Each number is 500 + 40 x the weight over its row's rms, rounded and kept within 0 to 999. Layers, rows and columns count from 0. Numbers have three digits each. The size before them is the row's rms in percent of the matrix's.

# up: layer 6 MLP up, 768x192, rms 0.182, rows 322-390, columns 0-95
# down: layer 6 MLP down (transposed), 768x192, rms 0.148, rows 322-390, columns 0-95
up322 099:444478568513491507526461524602554480490507527448536469503522467556502520507477505564501515445445488482568481473484540487584509545487552467489508455475439477471610546558471471588475435452576546455528476470556495541490509477528458510515450485480392483543502478435484458492496483557546511493
down322 095:543526463528533519479512557494529469450453501466495529447524564457513530502518476488528526504516543537499486533472455456540506453472431482473589414503538528541494477530500449469514512499409409484455491524489555449473477429494531559453517529475561533467571501479534528495477498448486499499
up323 099:439620560461480507465491504563543537503557465476480501503449546468511453475539549462477466428552566476536540543483469537465504499558565505463516582541524496590437504511474464530464444530441459443541547496436468426530489437467506530515498491483544481471519510542508542486416508528471520563
down323 102:491500464543468479434526497509477509498504480475472530518543505500538547508425513548422582459498465490531515492519536479523444497526443496481484527475479522498555445503555447428449504524427562512556518494590455521484417432567536569433495552522515515488454444508531530534491494535508463494
up324 103:502456479567508463520579523489491453513400466494549467507503466485497552440486585512472522490520506458467523462502439511508533520472407582450491484446540544533469524540531557471471516458492439534496505543575535497541610519464482468492547508423499510525540477502444515548454524471461504484
down324 101:464488413478527527470565497543523409533458483513544492473554485501536495451553608552521488563448434500524549502517506552446518490477476447452539515504492478526506596460503506523491482560509524499458432476487533539471504540508468502530508468502517481531479524438407509428518524482453429498
up325 101:554465476429593444456485515506468560465524506561446530476506534501479418488499417562592540487537468490463588418522508516557484465519508460530377469526524524480489449521480493499546540507515459581518549539482483523463453430414465503497439532476479532449472470486540488438570472502437486493
down325 097:445489533491459493476437465466519398482474490460526438506454491455521526490516514451477512483515469513449529550445537524468540462518467478536493465482550531486475456452534522525525501470502469561552504502458505568432518434470492488594494435493495477516532553508539521519480535527553484497
up326 097:520492572536521541504480534582565501503458545466482491445511540466495463422471527520461451501544548496514455483514484477476531474541507486450502487465526478500601467455473535557477440506422534522546478513479499457502498494538496514507486437429536490541557602526514543509404505486506476561
down326 096:495529529465547511453493469510447439452464466467547494482522457510547462540525553471521544494509533493533578509514496481472507525513536537561460484506497468492398547556465500510517486568493499393542482544504487521475458493491508494568580465462476505511410478555544460447501464536503510499
up327 101:552482474559431503515477479546537472489479457571501472518535524536455470478554471516492545486501500457463524502556554514521473520457539451471456444447532562475533507502465523505491522488528475457510463493472493513411454464442504488491461410551501573536520547513563473406497483523547540461
down327 099:569589479521533530487488536550502437484503500567454464476496512426514521497473496464465513481486510484503420514545503439477542558481471532525477524540522523567469434391545470509522518494502565488560518508511494396550506467536550430504528457530577457516500449440532460444523509513420457467
up328 108:496610522537497468522526500584510479543505516443488487485547492530525482516462501533521459466394510491486547403505502489512477426482455501503466524476479533426586456536525516602484511491521513497560502504463456382520465434537547490493534601500575477471517525490519509477486497489493556483
down328 106:554533550490415504506488455471464549557506487484552407474464552510473451528510529553559531471475480473470509441553470438443476524451467431474525520428498496469519522544526499540424477497514538545482478496524526581550517560551492432476571519545533559521414404483492563532524515525526512596
up329 099:561499532476455517552469473485472498525495517568516435409449466535499561546489462551461488483460468466467570550527481540546531458498512508521489599570456487493523598488543492509474483470470523517489489523525418496501479576416480451542519473468520475497495496531546489529509466446505465532
down329 095:492486456533494508435501488467553476485533436493457499481532534496456509546526521503533562416458498540495535481458496509467416530531486458501548472509497461521594544446440467545445507559530508538481543454583532493550606646552454463476549459508477465508578473523483392561486467471534494491
up330 096:516457572475518493517469530518509490486506562557503545516500489538442506506490483531437459476482494496497522495477529531549487445517446466539565445438480474545515525483544516581531566520547478480499499518476420505486525532529530495485544529477454487438478497505474499440454495487465552487
down330 103:493519493465458473564543462457487482575524502533525464475507485448562508505517496481536584535523472441426523447436504426468458525559513449563454504506519478481460570403445534553485406478497499553486519429522500493478523488449465493525480500565507486545502526500557512513526482535531517503
up331 103:543452505449461477516523455520521586474534466526579471492475446517460463507515541486481528497484480530501491522526465503493480458484556510458504465505533476466587489480463511522394566477480524475506498483437458512500466441577537541498485493531541534484458450501591439481486592465469556547
down331 093:549450508555472446547474490547477475501421445506561469445545477556506562428490431456492561564491524505445547523522517463516520504454439513597525441529504531471483489456499517445502508518487492515405459452597552510499525549494485548476539541501510498476511508465457499556425415528498546439
up332 099:541466414487427499516461526561428473474525532548504447517500569554529519445515496469485517491450524503487461435539470535492495484462544578589447525462527500513543464568546466449451562483488470485468496444443487481522501472453493532541598561452518472473499537475532437508473474403495503572
down332 094:532551505462532560460564430538564476526482564436541510535480478529465538469497514525472545496453487543514595477532551455555471517440533539495408484491425504416542540480480470455512504541468446520458525492512531476519496488512446539447509561436475527480452470534481559472501495464451527467
up333 105:467453529479500511434560437498523518513394499563460454467521516463529533537545555499503546436516527382438495517497561558552548391505526540479505501446532493524507448520480488524455508501498516516495500452519436499511519513440520445530487473472509514560530509489547542549475472515553473498
down333 107:550564516474424510523478473511511552503495502562517557490482496475479599444497509555490473547455553499488561533506514492490493461560468514528405435600410496458493490535525449494496469537473468485524563561539495502513448501514518564536522475573530466478496543493491571555534532457469462479
up334 104:507503457522603540509475460465372456501478429514466444441503553492509503455455495492466546517484507465589509430433461531438535459541543495468515421453503494450471570526559487531473460569468526442518439523487512551546554512542494483475525497453568454520488578505555549518522565523455462497
down334 106:523539475478480623479490456490507453508545424482487557441529499459506452509507520534473527551509445495482479522528488459509493484429517489582503500518440445473446533537465598490508505481484418483480495469514426467536581537428476470439480472469511531481458492487576531505489458490481539461
up335 105:531563491502499484468461496495414600506527510482506452496497534432435500498535595476537550452524507507517485528571549456521455486466582517559479549565471471564472471558418457490413502460412547501522469477532531427528513420500488535489493490517586429490459559526536477449490475413529474478
down335 104:568509527460430469538521500496479466528504502535542504489524422542514470495535483475463457548552498458568492488550426634504497480450493516505539483557499472482509553423511504530502438479478505445507478469426476492502534496518480572473526506485514545540535464512526478534587484432486563529
up336 113:492497504480487494565488538541483509492495549482510527468421471485578584551527482485506441499532466502410512480476480499516474495542571463518455477428522556514498476520477522424505522503505536506605515456468499535471539449495516472500556572471469404489571531424443473512406488485554570514
down336 111:510492612478511497569441542455472510406477472489490504478517514486561492443550465529466500536525448466503475444436470493380444441482477432457512584509497465565476504473472473496460580513520492488545452513445467439550510533454511463454506471465514515463602507509519421493516466529516563498
up337 096:503454486496543491528575441512488503513486551490451537519537563515563485381537537514450472513442481511476460469515466468469524488514505504432503452487509473471502380536493498502466525460494557548540429544541551471548528485479526555471551484556458582497482462443533387454468509475487524472
down337 096:526526516518500474454494582617550420482489475557518512496502526495518530469471460525446487471502463545449490502523532522529603528510481475548443485494468512491505573445424539513538478456526476499553532495526465469522485520516557466534541448522586501456507523559461535524576514474560482473
up338 101:468546492500457483545501493538460483419514534528466494467512513534506504494502465497470441475471469509525493532438475528469474511470515504505470491507577571547576519552550531466476533559459433567567481482471522505526535423522442612468502434478487522536535536432487521542485531432487509518
down338 097:508475516516490532549463491467552538550526462497536506551484510490492466504466500449513471494492508516477538470522525456429532499601462520576434467514495502452470507523614525536420503557583565458485548499525476541509494461462533452525506534453446451477556517507490442454439492539482505505
up339 097:505597543527512496443516576508534495505501501570488540500557500476503531481506536472509535523496529488442467448485464459503487469532511445557504558539442545447468453502445452504511535486495543421470497491472512535436500460443479400526538455498430483484395494476531494501456504521461558439
down339 099:565540485488459530513478483469498527471460525502499483528459463487485514442531581438494501505597502546451461559490523475534500450546498495501507485548500475492472491502542550525497504500549499464453484534499480536537481588524561530496539485521507490519466484504398528470559493465525530483
up340 100:493553469539494448548546504544533429424562536462532413475571526574506420482504532515464492504524464481493490526499499489480513487550479501532505537503513539534515520523531482413503483478492519463527509492488394526473483527569514443447395418522536531537544447562553540580520454461515407542
down340 094:493458452466491559472462464500516448518461532560503451499468415435475545493487485475492499459489541465482614515563417456493482561463489531626459486507516505459536534418476489520499475517479514487505502466503630447466506506505530540524411468533497459625510542572463509455496524517442535492
up341 097:480563548483506498450525520462510536496465457552418529433534469438524534580478529582508488480529511515556502447538504478498448502510445502459461531550477603508476497439434494487519418510542576557498546516490556510477415506447536486488505458477471514502517472523555532414578504442479528582
down341 098:509493423532552496450549438553540474480608434459518458516494528428464494447500518494571480521502463471494482517445467519525460561447533488543472525483492462522535571500480559491484511568488552508431508498514490445479537594563474513518466483490531524546448486457486477567531462487481549503
up342 094:446489511467521388471484484454468505498517523543479500525519504439487503502492481512543434534515490479419437418511473484493478521486574439487427492499516534525399494419528534511486504453494500511492434480536549492474428485474438478559577518523514488457506478578532495547534453531506471552
down342 088:475553512451488472455534551538509474493447489511444371394511503484574488474511519520566481514522451545499484533522470457495481560499448426549537515507461532482485551485523504443477525520527519475463527485542434457541508494530441469481529539500508476502478511486535464454530508541494506488
up343 106:487512549539409497475556537537456537450529537486513525480550491476491502526510457500490543589516472475485466533498445467509466558470502521510469497511467462529518443564482452463558489497521473475518487453532461521507433440485573498484479584504526516518543528527525431507436520577504548539
down343 101:540482559510576535465496540486507527527560458456472511477470442461455549552492471506553513499454551509534631497518586515507562547470506502457490504511457463544483496521567475551514475548468555507466548529462443449442510475428463503523539507509501482559526518560497542418418467464527502494
up344 104:526506503551411410487434522467528541539536525451473509574471492516448541441564576451470514511538497512498485516506491457454523442487500357526490526498498503539446591501526518509426528544484484436530514402541500461542540504493539476526561436459521573508515515510499512557515613456578451480
down344 102:454439572561551522538465490502471501455561547493496420547474503500506455454496485497488509472537467461481550580528549514505523467550487551505493464575450466525551387464501564527514525461463479491524480522512479546528484509541536529438486504525540543560541496494594488421461506423480574405
up345 106:495427541515476446513531553534470551491476505482468483514510528493464496535579496517475496504474473534532459524546451422497520491517441527550535492465465419450522549539409476562490513536509447522444448499511571599457518480501486448499527544492444503498479486568521600456484531454517526481
down345 105:501535525560509507457497389447478409443471466516539520516470550475484506505423495422557532482483460546531491455431478518576497454423457555394553475530511444478496402474470515468487488506508503512507529528489534558459481556534489519481450471390593492464543529527512420468470500545474511509
up346 100:515494518519419523481548501527482471511465565575476456491450478621464463544558528459387501504546546531494536480518504616553524478482466495423505555478429493535537557528523480464499495575485521463525482476528511481494516519538503461531470441499473539540488467447488486491516557532456479491
down346 098:549512476428412484507502542515469510576517524514466527585489495504538500490463504490504480530481484458427500471488540423529479534484423516521421522491483492562457507474500524423503525463518539516620484461538537547504570510570500571465530506491516473428539490610493522430528473520448469515
up347 103:499484525441519502487544547479556577456501576536475456475535433443513488531576487465450468460507521418540496460560455460441503452506474481510478453531499503490435468480498548521618567536493522458465489509534539453457537507468504474504489529496497530498501574514493476525461432593529570494
down347 107:504491443482470513440569428483460493548527558473520520505433451473484512484594499502572486510442458457546506488484465483485511500484478539550527465522482518488504523474551498499546500501536472539535531464479535497511430543447519560440501472489502478470489452471525531586491414539516508493
up348 101:512506440490476547483502514410523459503494563557491489483479525551481482508516548435484486475532504510456481454532503571454487473493506485532470434464520481507589499532529601604530439494488469509482462440501554532475514469548537505412518441481484476550523500492623510510583538469451507483
down348 099:482540465539478477543560463551490493450564401469468469501457493480462384506450534472581553483535470485516498529522502475472497487506471449513507553603491463444426535536409459489478572465595471577482521426533480487465454498500520449519510482488546567472561454523457541488411455552479522556
up349 099:499465425456393465522515531527483449504595492500508508406539457527489446562464541427518512506537443460416537489498528497522600532556499546543527469506525504519521552503528485478489517499513494520565529393441470480492482536533543564535486509430495426468477497513519508513491488501535557524
down349 095:545573437541518445463453481516505548478513513507521515509532590538489525498436544440496544516469502477515495471564447494524559479434443474474518546446550509561489488528532510457566514453480562479518486489489484454528534481500473461507442515436522486535530414439385422507547560513499509411
up350 101:517454485505529559487500462512464515516617500514512466515491504491482533514509456517515554502453489524561564470500513470546568500532534533415513501453477502483511421483513584529565460496533547508543466536544487526554568462445547557477500526484456473540591519450529489504537456552485558513
down350 099:474526504493463462570484425476485475519495483468508472487458489505544572572538489446504484442506475500498550489504531525516515483510456544464492482538526474518415532500501493477516493553489510500426494502487543555400513504503514490517496528479520452445412511528525549503464530523453521408
up351 108:472516580501376563524483513517486467475551478500561466491484471474514565532470501510454529573473522498565574478490555515428465559399524468525481554505435510521432481529520499535546544452472477526534508508467495564532444454493454525424498444488468536499452538459486465454459496501451428521
down351 116:497494524462582441504476509426523476515443549489454580533450488480530536475406481548527483577478509473513531451486490529456574536498563509497494482524467511500432499473519548479436510500399461505498446499483474567554472490546531508435505445543538515494502482490522489480543557404550496508
up352 101:492503541517454470465543488493510437478442485466507518552464469518521531523558507530476521533494504488547521556522555465587536514469462545520495452550439435424449474559504438472484518460504527579461471474547462484511506544513548479527498546479457513527504559545558371478484485573525453423
down352 098:510610421496422462490470466535482503474465516556484538514510532380501512493449510463524485481512489490484461484482481492519550486489516484512472483464534483516471560523463495519545500530573462554505541580526509553500447435511491489490533433495454580497467456472505524385481457506526489549
up353 096:507464467452510533552522457447449523458527499507483459493508465495517444470490557513425488501434520470484587459536571464490418489524522483425568480559542512589540575519490461488434495434481515466500500485540526460517564483549494532535486540490460518492446444522487512516475517584508506447
down353 093:478574547457518503489460529524547531504497501492532523556518496498516514533567477560521540480542514494443476566455485546461506517563466525501411496466535506474436478472448528407462578471522483511489462539530552513589509413440480535449491441469467512510514583500467412488458580464484537521
up354 101:438466522525516510450489519535475479467468532511505555500511473539476526501463535472545540472520482550426524496471520457483569471464515558518482528479548537558513458471488575500364509448481444576477477537454558544527508436482413445533454487437492477513512419519513527511521466463483474468
down354 099:517557458507574530489492577548476463549544521501493473532486548503522501447573498445511542512496466526492524529478542502514466513423496513465451463446549529425532446494473501553527506508511479523482501432480415548443501506472452587514514503540532533495442469512451529460471533524472515510
up355 102:535474541502473489453420540575494447481471518523508488451475533436377505497551474566526451469499431493474513514473444482456453602540520540507526503553527461492456567525506481512565453463549502483516481503488518500526572491496464526513511517509499490524489431499528493513538434523417451428
down355 097:465486511515512517557531444469495553532535442458440514507491513431533519483572520483517499500568441463430525466513548554491473522478430376575463497548538473538427428532494526429443481534561516529457515475478506560534528478482457460490581462558477489470448549574483504502525518450526504548
up356 094:558561460532439502468499489481497465530465535500491466511506472528466464447459473532510462500504535461507584469563518508484483488491497460473530513438503577453417530531504508509458539389563540458557489491519523405543548513532539521451438485532493492512553433571474520539550541474465524530
down356 105:522507451475464515484491441423480498454513424499479554543468485437482445430511582460405440477520487457576498520468511494540526538517540444525590467488486496537495453530531512522474507543440482511349487470525509507498511446481474490534535508462498546495395473462483479523506471514563483473
up357 102:536444550495514516515473510616522528500495517492564464475490409463536479497541484485463485515485424594424521507520464548477497505544481576487474458527467498527400484430454505525535546493445483504535476547490476484464453479488511441499451463511454506517494490523555554480498542463475440441
down357 102:508566572438559496528505503477496518548432498553524476467480473499453452527506534489596550500540394480502502509454526461499520483442532447510583474478475521484444469482459478478529535512515486502504475506454495559509421537460501462555437568557459529538509506516483532510440461499590485477
up358 098:504513553437498428510513462492554482399542526477412444470534481496518561450464473481482552393534434476554495467552547497566483489503501485457446460527530515500508503548567586540460539470508454448561508470464508441516460476526489469453485466563424447468421530517528579553468525456547512465
down358 093:414453563520543570509534495560520446468497540487568493546500528535519495551494568436459502520483507530442545537495483535510550485548372544501505491519516474424458511501528535526529483524525465477503532549472508540508558509538510502460497468431515577479450491496456458514488522526472483435
up359 099:475533529500498528549468507515581534550515481480532470529489495539467492603434507499506446522598520553506457498549469494514490558522466507490549467509537382515546525490535535525492618520501512416538458473481529434561505469483484530525469472440512462530447451541482566499435491480449500516
down359 107:438499406573443514576481558461551513501469478524474490458573466501486560441488502488464564465511471507503538534499484527499452510456530412559554543516436513512481507534481482460532523449534513524472464531483503530505413499597505447441517524510462556512461555551483483471562515424495515490
up360 089:529534468504495453487550466577555478490468498528527509506481483495477494538455509466440498518578496501523488497483497408543570454474424451491529499553541491432535460562521495541479480455468550471494460554466471472462470554571485560491585493456539535489512448513569453531468493463492492493
down360 092:459489470479502501519478462551535526512528509510452525562520535535485477484430545547490474467442525510456472491527517503393435493512461435535492407456488491508510496496515522540505503502561501492493503503492422554497437582446467479511496624495498570472484505497421579484483502538535542518
up361 092:493475442466466480519542526524476474508508512520446498476504505554552456473475588511501560523422532487493505467521499435442495466550472530586550434511450529418539465539453509451446462502508578517554474467541536412542493461534461535488494525509434503472467520479540532510524512429497482449
down361 101:522525455479583489530493484464525466583517499464462492470571486474483540521530391479467511500581504537554481540497484525540456530577522457479456548526578460497533540499495510538482488481478439499481431553477490542497551589467492433507514507506532480495352496459523548459454376503545472494
up362 103:516459558512501453501425549547529582474509488393488501490500489440542516524394535507452407500478523511488441485541507480469506538488511490524486533507433473534490511572431532530527489456522478536461500493474518556486532507519500523527529535462566578458523516486520450531465482477525489450
down362 106:474405506562443461513538484536490542519547497478489496556546509519501595502492531548542511511447551523521522485498578489497487520512445459460504554379531530455518522458443526570553497494558522492397446484517564481506517570499495546486514481428511465486573498539466441516497545502405483488
up363 098:564478513471525447543464619551486502543489557508492549449519521472498454475470521516504576542502510500473479490444480453523524470421542456455420501457556497476519540506555531511459488522505516431587491503589429531565526464453476559521485404519510505466510482557581483458475555514506542496
down363 095:509507493434478495559534518457490507465470475534484527480465473473539508532488517508443469508502481487565453515479601518506458587501544503517529508465547546526483460525447578472503504469461583502425610535572532492497522388455461457470508495548536496475403563453482581485500415564505497566
up364 095:514520421567473480548470537460441483513550439508521408554521553445598478516531502472425514495403476465563559449532497482478533565486502475569457500444512507488499449460514485486505401490404477554486605471460545382494528486512480480496475466490495546493513561461526493514485588501497479514
down364 091:473491468466559541476519446524538496479489514629479532498518528507450419546449536471518450565494485529521485531451471489497475478528542447470483494502471550478465519440503510443556501443500455482560441570520547448547478476530560475456467510471523545494431503459473456485554555446414457471
up365 098:468488491496534473534531510526509493481492506458470507565481481500426415438434517482456444485476519522541463505495461527500513547584540551477452561551596531472469506517457503528478508458430477517505542479538464470522494502454515433512569567528547420586459487406472494479468455486502485495
down365 101:561544513456492524562500539498547494514536514537493488503492525451527570476507482486488483557512468516511440457497442531528488438463474535552481390491478448530489464504444495463542562470567506579467492449560528485529509383502486528504419448509573492493471483520496492450560437496459457518
up366 102:448524525465460453460584552540462522466485458469502551482507423537517474488464540523445508532509524436497501453478473519563516445488462483523509497539477585496483535469515469541506541513501541456438523536510500452510506483457457520500474461485496528545479523530450484480472561502539567473
down366 098:501511494536478485487417517478558411559481422496431455590450515508506492486532514488483480438483476438463566529536536506482476584494457455516568546544509478467460460512477557533434489502505531498489510440501468453579527495559544493515439516533529487418444499532582508491475528506582439501
up367 088:474376452488568471531511477576553521519499487565514499536481499516500498467592502505530498487467506521563507507526436515529531514489479496494441447517526485493463511529442562460482582544505530538544475561516529557531605494504455508430444472487444505560467531539524577490484496523533503539
down367 085:524476461415473447511410427562483490477457516533505491504520454547458504525541540552514539526492442501462536405432526549463493498432442459480552485503517425501500489444469492476489468438494530478532464504511487453499533539470436534552420521451576469497396520552529488564479492461502520488
up368 100:530588511523512483449499457510438542437490508530517447463546509504463498459530579501494539521506586434535483547469483455405486444569542535429576485480505572419466482500503480487471475501471541507489567455551472498497514507442535434480476532473427501463475513456551603479531489486445445499
down368 106:518449477497533469497449482477409431499530518520490517523458597504485494508531504463490443533433479518532523533408480488489533519479587508489490421400519462456541513488529483506575537508522490436510492498491495479438538413514535513577462551576543517483528505423444560484558503491460482498
up369 107:490531487457447500541527497526505519474522523468488568492488509421514466510495510494442477494511511526433523475456533534559510500472519502487495486443486516544468495443485467485454499495446511514517573469552513464484556534519495491458387552534426470513596466444557443565520604524549519497
down369 105:483467427440485454453488459505518475431495497475497446468447473513489424509553504567527485486458544445497487473435509492493442526563574477502540467501506568501550537451527530528473477492492541506602444550465547528538448526463510537615596408487486527492622541487522547538448430501490545499
up370 092:473524529567492508494519421517482456451462434555551481482503527556444498610434525500492434521439507536453527453518481488460477544499473493541495529499530432517531489505451568534496474497537487519453497474533496506474486535456533478526502537492570506534425565506569565471622502619473506477
down370 093:530479425521488556510467576517479429539441470531515507533470518470538522541526521498540551435524425482534486521481592523472560489444548587443453517407398561496455489485515537538521514536445543492490445492470446547483502469510537485447535394538459531509485440472492495512461465490473525486
up371 105:501437570532506539459435499545525522519546545495500427597491441454497549517495565493457476567495521451531557471522495435556467510484470534547528587476502519490471449471387502500495587472479558502494468524543465464491532503495540519510493474565509529453469472461492510537440566489600432535
down371 101:438494578501497515558481513463479435550418508475511486494450557472530422477468446499567521490511454519494529495486454573536442466554483503509495450516478456531463539437569535450438492582562508485471579500477422446482544594520529493485570518519536521425436520502531524481466523491497456507
up372 104:511478526496515496497480492528509522460490519478462469569489505460474532497511518485461480542466513524578554465423422490509420578488505529591468580523500458480486515513520518457461560520489551497494521452512557510501549437462559453570502539541525511587517511555444519521506455513505469508
down372 097:462503500492493444446546497522505454488471535463511548463508530559567437485484512466492463460474468501482481496498521514516573529505593535523517505496549502497503423460501512534530500509522487464552466491443521465517470560562487542467493420556462515501477576488522460505496484492520470439
up373 111:489554499519431516503539566481480479444533442520498415483473533493572520605530520444460459449485456538468441546543458502489460501491587485505502513490489413483551473495494514572469483438543491528523511478439462526469538482533585436536541505487451517493480487520562467495470543442521507496
down373 108:502556522474440467531472464471515448477513432507497516519460572532462451465479451515540463482520484484522528437486511446505433564540477498586518496514485584524551584380417504511514536612506525427466477464492520507495530584527532475531453491476508490462462464482509500532446511532551559528
up374 101:520441502437469501492515549512536501522463491486476445508437536470489547409568478515482426539435516530493473490515531481471424490505472501612455523545412471517481482478588558441484547496494496476472497461543524525525521463518467517471489444392490512513479540508503519479532522548516515466
down374 102:450487477515530535490502467506500481559538466486527475498552476500493551469521505500513439419494539512489550548522450519524460508477499483466482403473502480543511455411503459526539449503494512449423561493539498428402538508544552454428550574525558490569503501464450508521471491521490613432
up375 099:527445515508505560581464541493442572439464490569455540425509480479469552537426517505472536459559483407452510464471432492472455461457563539540507481456483498505487513566548536443483465563533508482509399470484461505502576498532486503585503519556520454545462510438538567529560533539527489469
down375 098:479474506395514458518519463581517571557506495510491525465509526492537509487396442538573473486448494533484556525542477455545508540496545532493485522508531449479520467558494542428523453466491496567536548437521446505481545539543472440404491561499569473527462487463534468485524440505533450470
up376 101:526428529551436517449541466500573490511485503440420411503537489516482500493522545491521413544424489563569477506504524556501486546513471477553408482541493534489478517593532506504505518508493470483478465505527513460521455404540458532491549493562494524482482562439461485513506469492516462598
down376 097:547552502503486380546500504552456463519499463522475530512415564402533541552484479515458539516506533517470484497484493460551474474553515461523505520500545482505557475526498553460501485487470551531524534482511478436566481386479560508580533564451502505507591506476496520518514461548494507494
up377 093:518499447536530442521491543478487470536472510490584503450493473503540457486520465529546472478525508476483439491501542437475488545505460425556544499482481504474425526466494563480499539519450522570448497601525509588585498434479528521591573457522522490450469499542458480496549514458456565497
down377 089:532521484523532502545461509515473549479509475485486523491446504499469522536567495484457517505504573510436525574505460459468554430519493535453453527489484551470451472591477523516443531483410582452496581578502461436488457518555499561492581469564574432400512486489504526516531498457449470526
up378 092:488505554545505543503547585484576464548435453469447483525500528485538535476596459513487554562489496568526469525463517432482435521456439514567468471506400510399564503440463491524379526495451527561510447531539516511461500498518482521490571500547461470493441515497573489523496554563495513530
down378 093:476461453443444498538510471489463505469526542508482462468475471456555443512446620550541528464540455492573537547549501543514524382487474521472543468515567476503505486557484510530535487467486476468486463490517471373544517473490512489489494434501496485510510515520496497468539513443416470475
up379 110:575545522515574601552511464465483499382422499518521534462509492524497499539444482502450478466403423431506501510521585543496472533504547511564483526472524541481527477496536510533527579515532434550512424447502459430429560438501557491409440497503481500468451540466528522539483475500550487473
down379 105:420564521480495445516503533466481496527593478505493455501436511592489456514464481543483464474550493539482460531508598505514478492525568541426481544481474489483518546498479497558568515528549537498486469484558373531502499534497483554475562480491524519523385440509514526517435436465493451526
up380 096:543547515472520574529491528539492487502454479509536439498554558530458469522473418511490472522584478499531527482479453514492508505495481474499495483529467476424502518481598439496441554443458489484482479496480488445490459534549518473516511483515403544469493471523491486502493570472454519526
down380 097:521484474525453531587426533483514539510489451535530536484485552500468508478496545525572522441439494501422523519562537436474461421510462443421609525496536504488498446504469497530521449531499507479547432561488522516441509427482545512418465457487563432474466513530544518503398490481508482483
up381 096:592497521527473548475497567472596530478522481494487470493582472415460489503413535398422443503495482485495555517513502534459556426543454537553540555522488555536557531531446561505519530521446472540517438527487527523468511529535477485545439546471525514502564463500453554482523529544520478455
down381 096:534526398464479453456547418508492462482528489541496471532406508539496503447512505521578489490502539543557558517428512499502518540418468579490531542492499546414534495510527540538493582546447480492492525518498510441575427532478559531577484434482490536495520472522468439431430495495466468504
up382 103:478478513546494439491552562574524519501463522509514554494499467475530451495506544461504457423505528501514562475551522547517498531548485400467522495502488505573523555496463489574521528501496477457506507457544542447510460494560436470427482560529505466515428453530562494519531509596571521472
down382 100:560496543504523497480507356461476528518469489500484571434525543499430503537437539486532522431510404466539494534489538504457462418499578517456512567473480544487495543479547552505539442518548512475473552463466470467462543474493537535580513541491487486522567465521581556458547480524498552536
up383 108:517472529484517585450452450541501497586500509503496414460463575485465508512469584499489467449402550535446539528525477519534475462574460558535398505473467502485498447462477458476557445569456478486529457576500478394486513496543553507495452521518480524438489552483538540552503481465467502544
down383 105:518588456464509523541551471482535561449453461506470485461524456466547546494501535468445475458506477443494560478428473482514518511511507527523479591440489538599537545460434576451535488528477497549462516429514517464581454455513452422501555484519472448532534546496598498513556472455478503517
up384 091:555498474554477435527477506496449446501529514470494496416468466549520508481516523498421506497519454468490477473524533496528523470559544539525443471520512538459499449470550479504546427481381472525529403465498561400529551561436522480522511534454466483442505485482572487502481410487485503595
down384 089:529502551540518522442523497485525513531449510518565489539515508463535478475516469460519471510460520524443553472484435545486505528474440551489536458469482583518514584507512530437478479573519453503505510496480478520455461515529562537486563503500491483464462531496517474429530532444488578505
up385 102:525567508559503510495566446522533484522438475531579477480522531462526545425556491446516515510525468533522526505495453499528517485555526543489482503378616550450504461499481449455459477498515455513484567449464464494489458511505517543487446609419488545484464496528517471476482460516413496466
down385 096:491461471577524415494588522557473493436437518562500502576478427514511466566492477481525437541509564491533538528502557452451470482469490529463512570499513496544509497515444461566571543557457507493523437543460491514490462472502560497521509511478484439499451482510540484534570450502513479463
up386 091:466532557452467522559561509550473502584501478480467480476540542468511452568443499447508481532529504437402439434446477486498470557454512568462482387514468538523441515472507502468550552521501536463515504511444500510521513564522507476446526519534509545482474483486476558463526486516563517580
down386 089:524522524484497481423490514470532468475516555518540545541521514562486472491503455512481459505461497546579574494482563494533521433470518502482550531457585415499570479502473470485491513505469450501496526503591581529483415568521503494556463482513514452481392506502543399588436556450467524516
up387 100:549504532497581498527379525505510466500506478571539459531506493486524458418446518528442502476514514550488531453540515583513427448508517433512476527484501462548483476538481513450471508461519427537528487520503518477505541463480431527571471436520535525531455502489484546431484498520521425444
down387 102:523563502472550461459415484464482466472536494562513495439543576435491477627481527507471476480514526496464519484543429456474544504499513561508578465551554494499459488506512491468429493459502524499500464491508569507461546487499497498461503586401465530474495487512589467397523515539527495507
up388 088:472535480505549503480514466514605487561504525492475460504445522565533506440469419506449517419480469502579443517560514397495401521519501511540461464545543550533488527569572474419570500525457481514504536522486448529440555506509461522462518527469543500527506553488559543522457524553572551523
down388 086:506513538487528489503406514528505498507561461506527605500500528481501469536508546435500467507514584469538519447548521494451553511395497462540513492513412534558551524514507504448516470461574531502567460531479511501479429545446430507603501524521451519492528473470495547482466501500480414468
up389 095:542494519539490470559442427510475463570502480429428493556486485503541495480525525531546436595519468443543581552535552465507521483438560484526479511539545547519511539474524434505513522530432470502554474474529460524469451452476471493559484465444587458494422501492474484514484418546524448445
down389 097:416559432500523473476538552492570533523496458490513501468614537545417557499496480479512466404518459516430475445578475452464475550482487504496471501450526477478511516499525525557526411501528468529422510569530544459478556555552502519493514549512444484537402474544529489429458545507537528516
up390 106:536562485454522479434511503480463496500549540493484438481421520458540536435561510464473551468506494494497501506569495507516439550504468487466516514452489435480507552512468579471434543506468492453559514484491548444520508484492500558591397434431497492509500544458516525532473555493481472513
down390 104:473447491535491547491486542413491478441442460506498538508494528521466432539556498529520530496517553498546463487379534504547491422503531502572483509502512516493536467494525494431531480529470596492513518544558483497485507468493474448464448513513467556425472442555432464510574610496412494468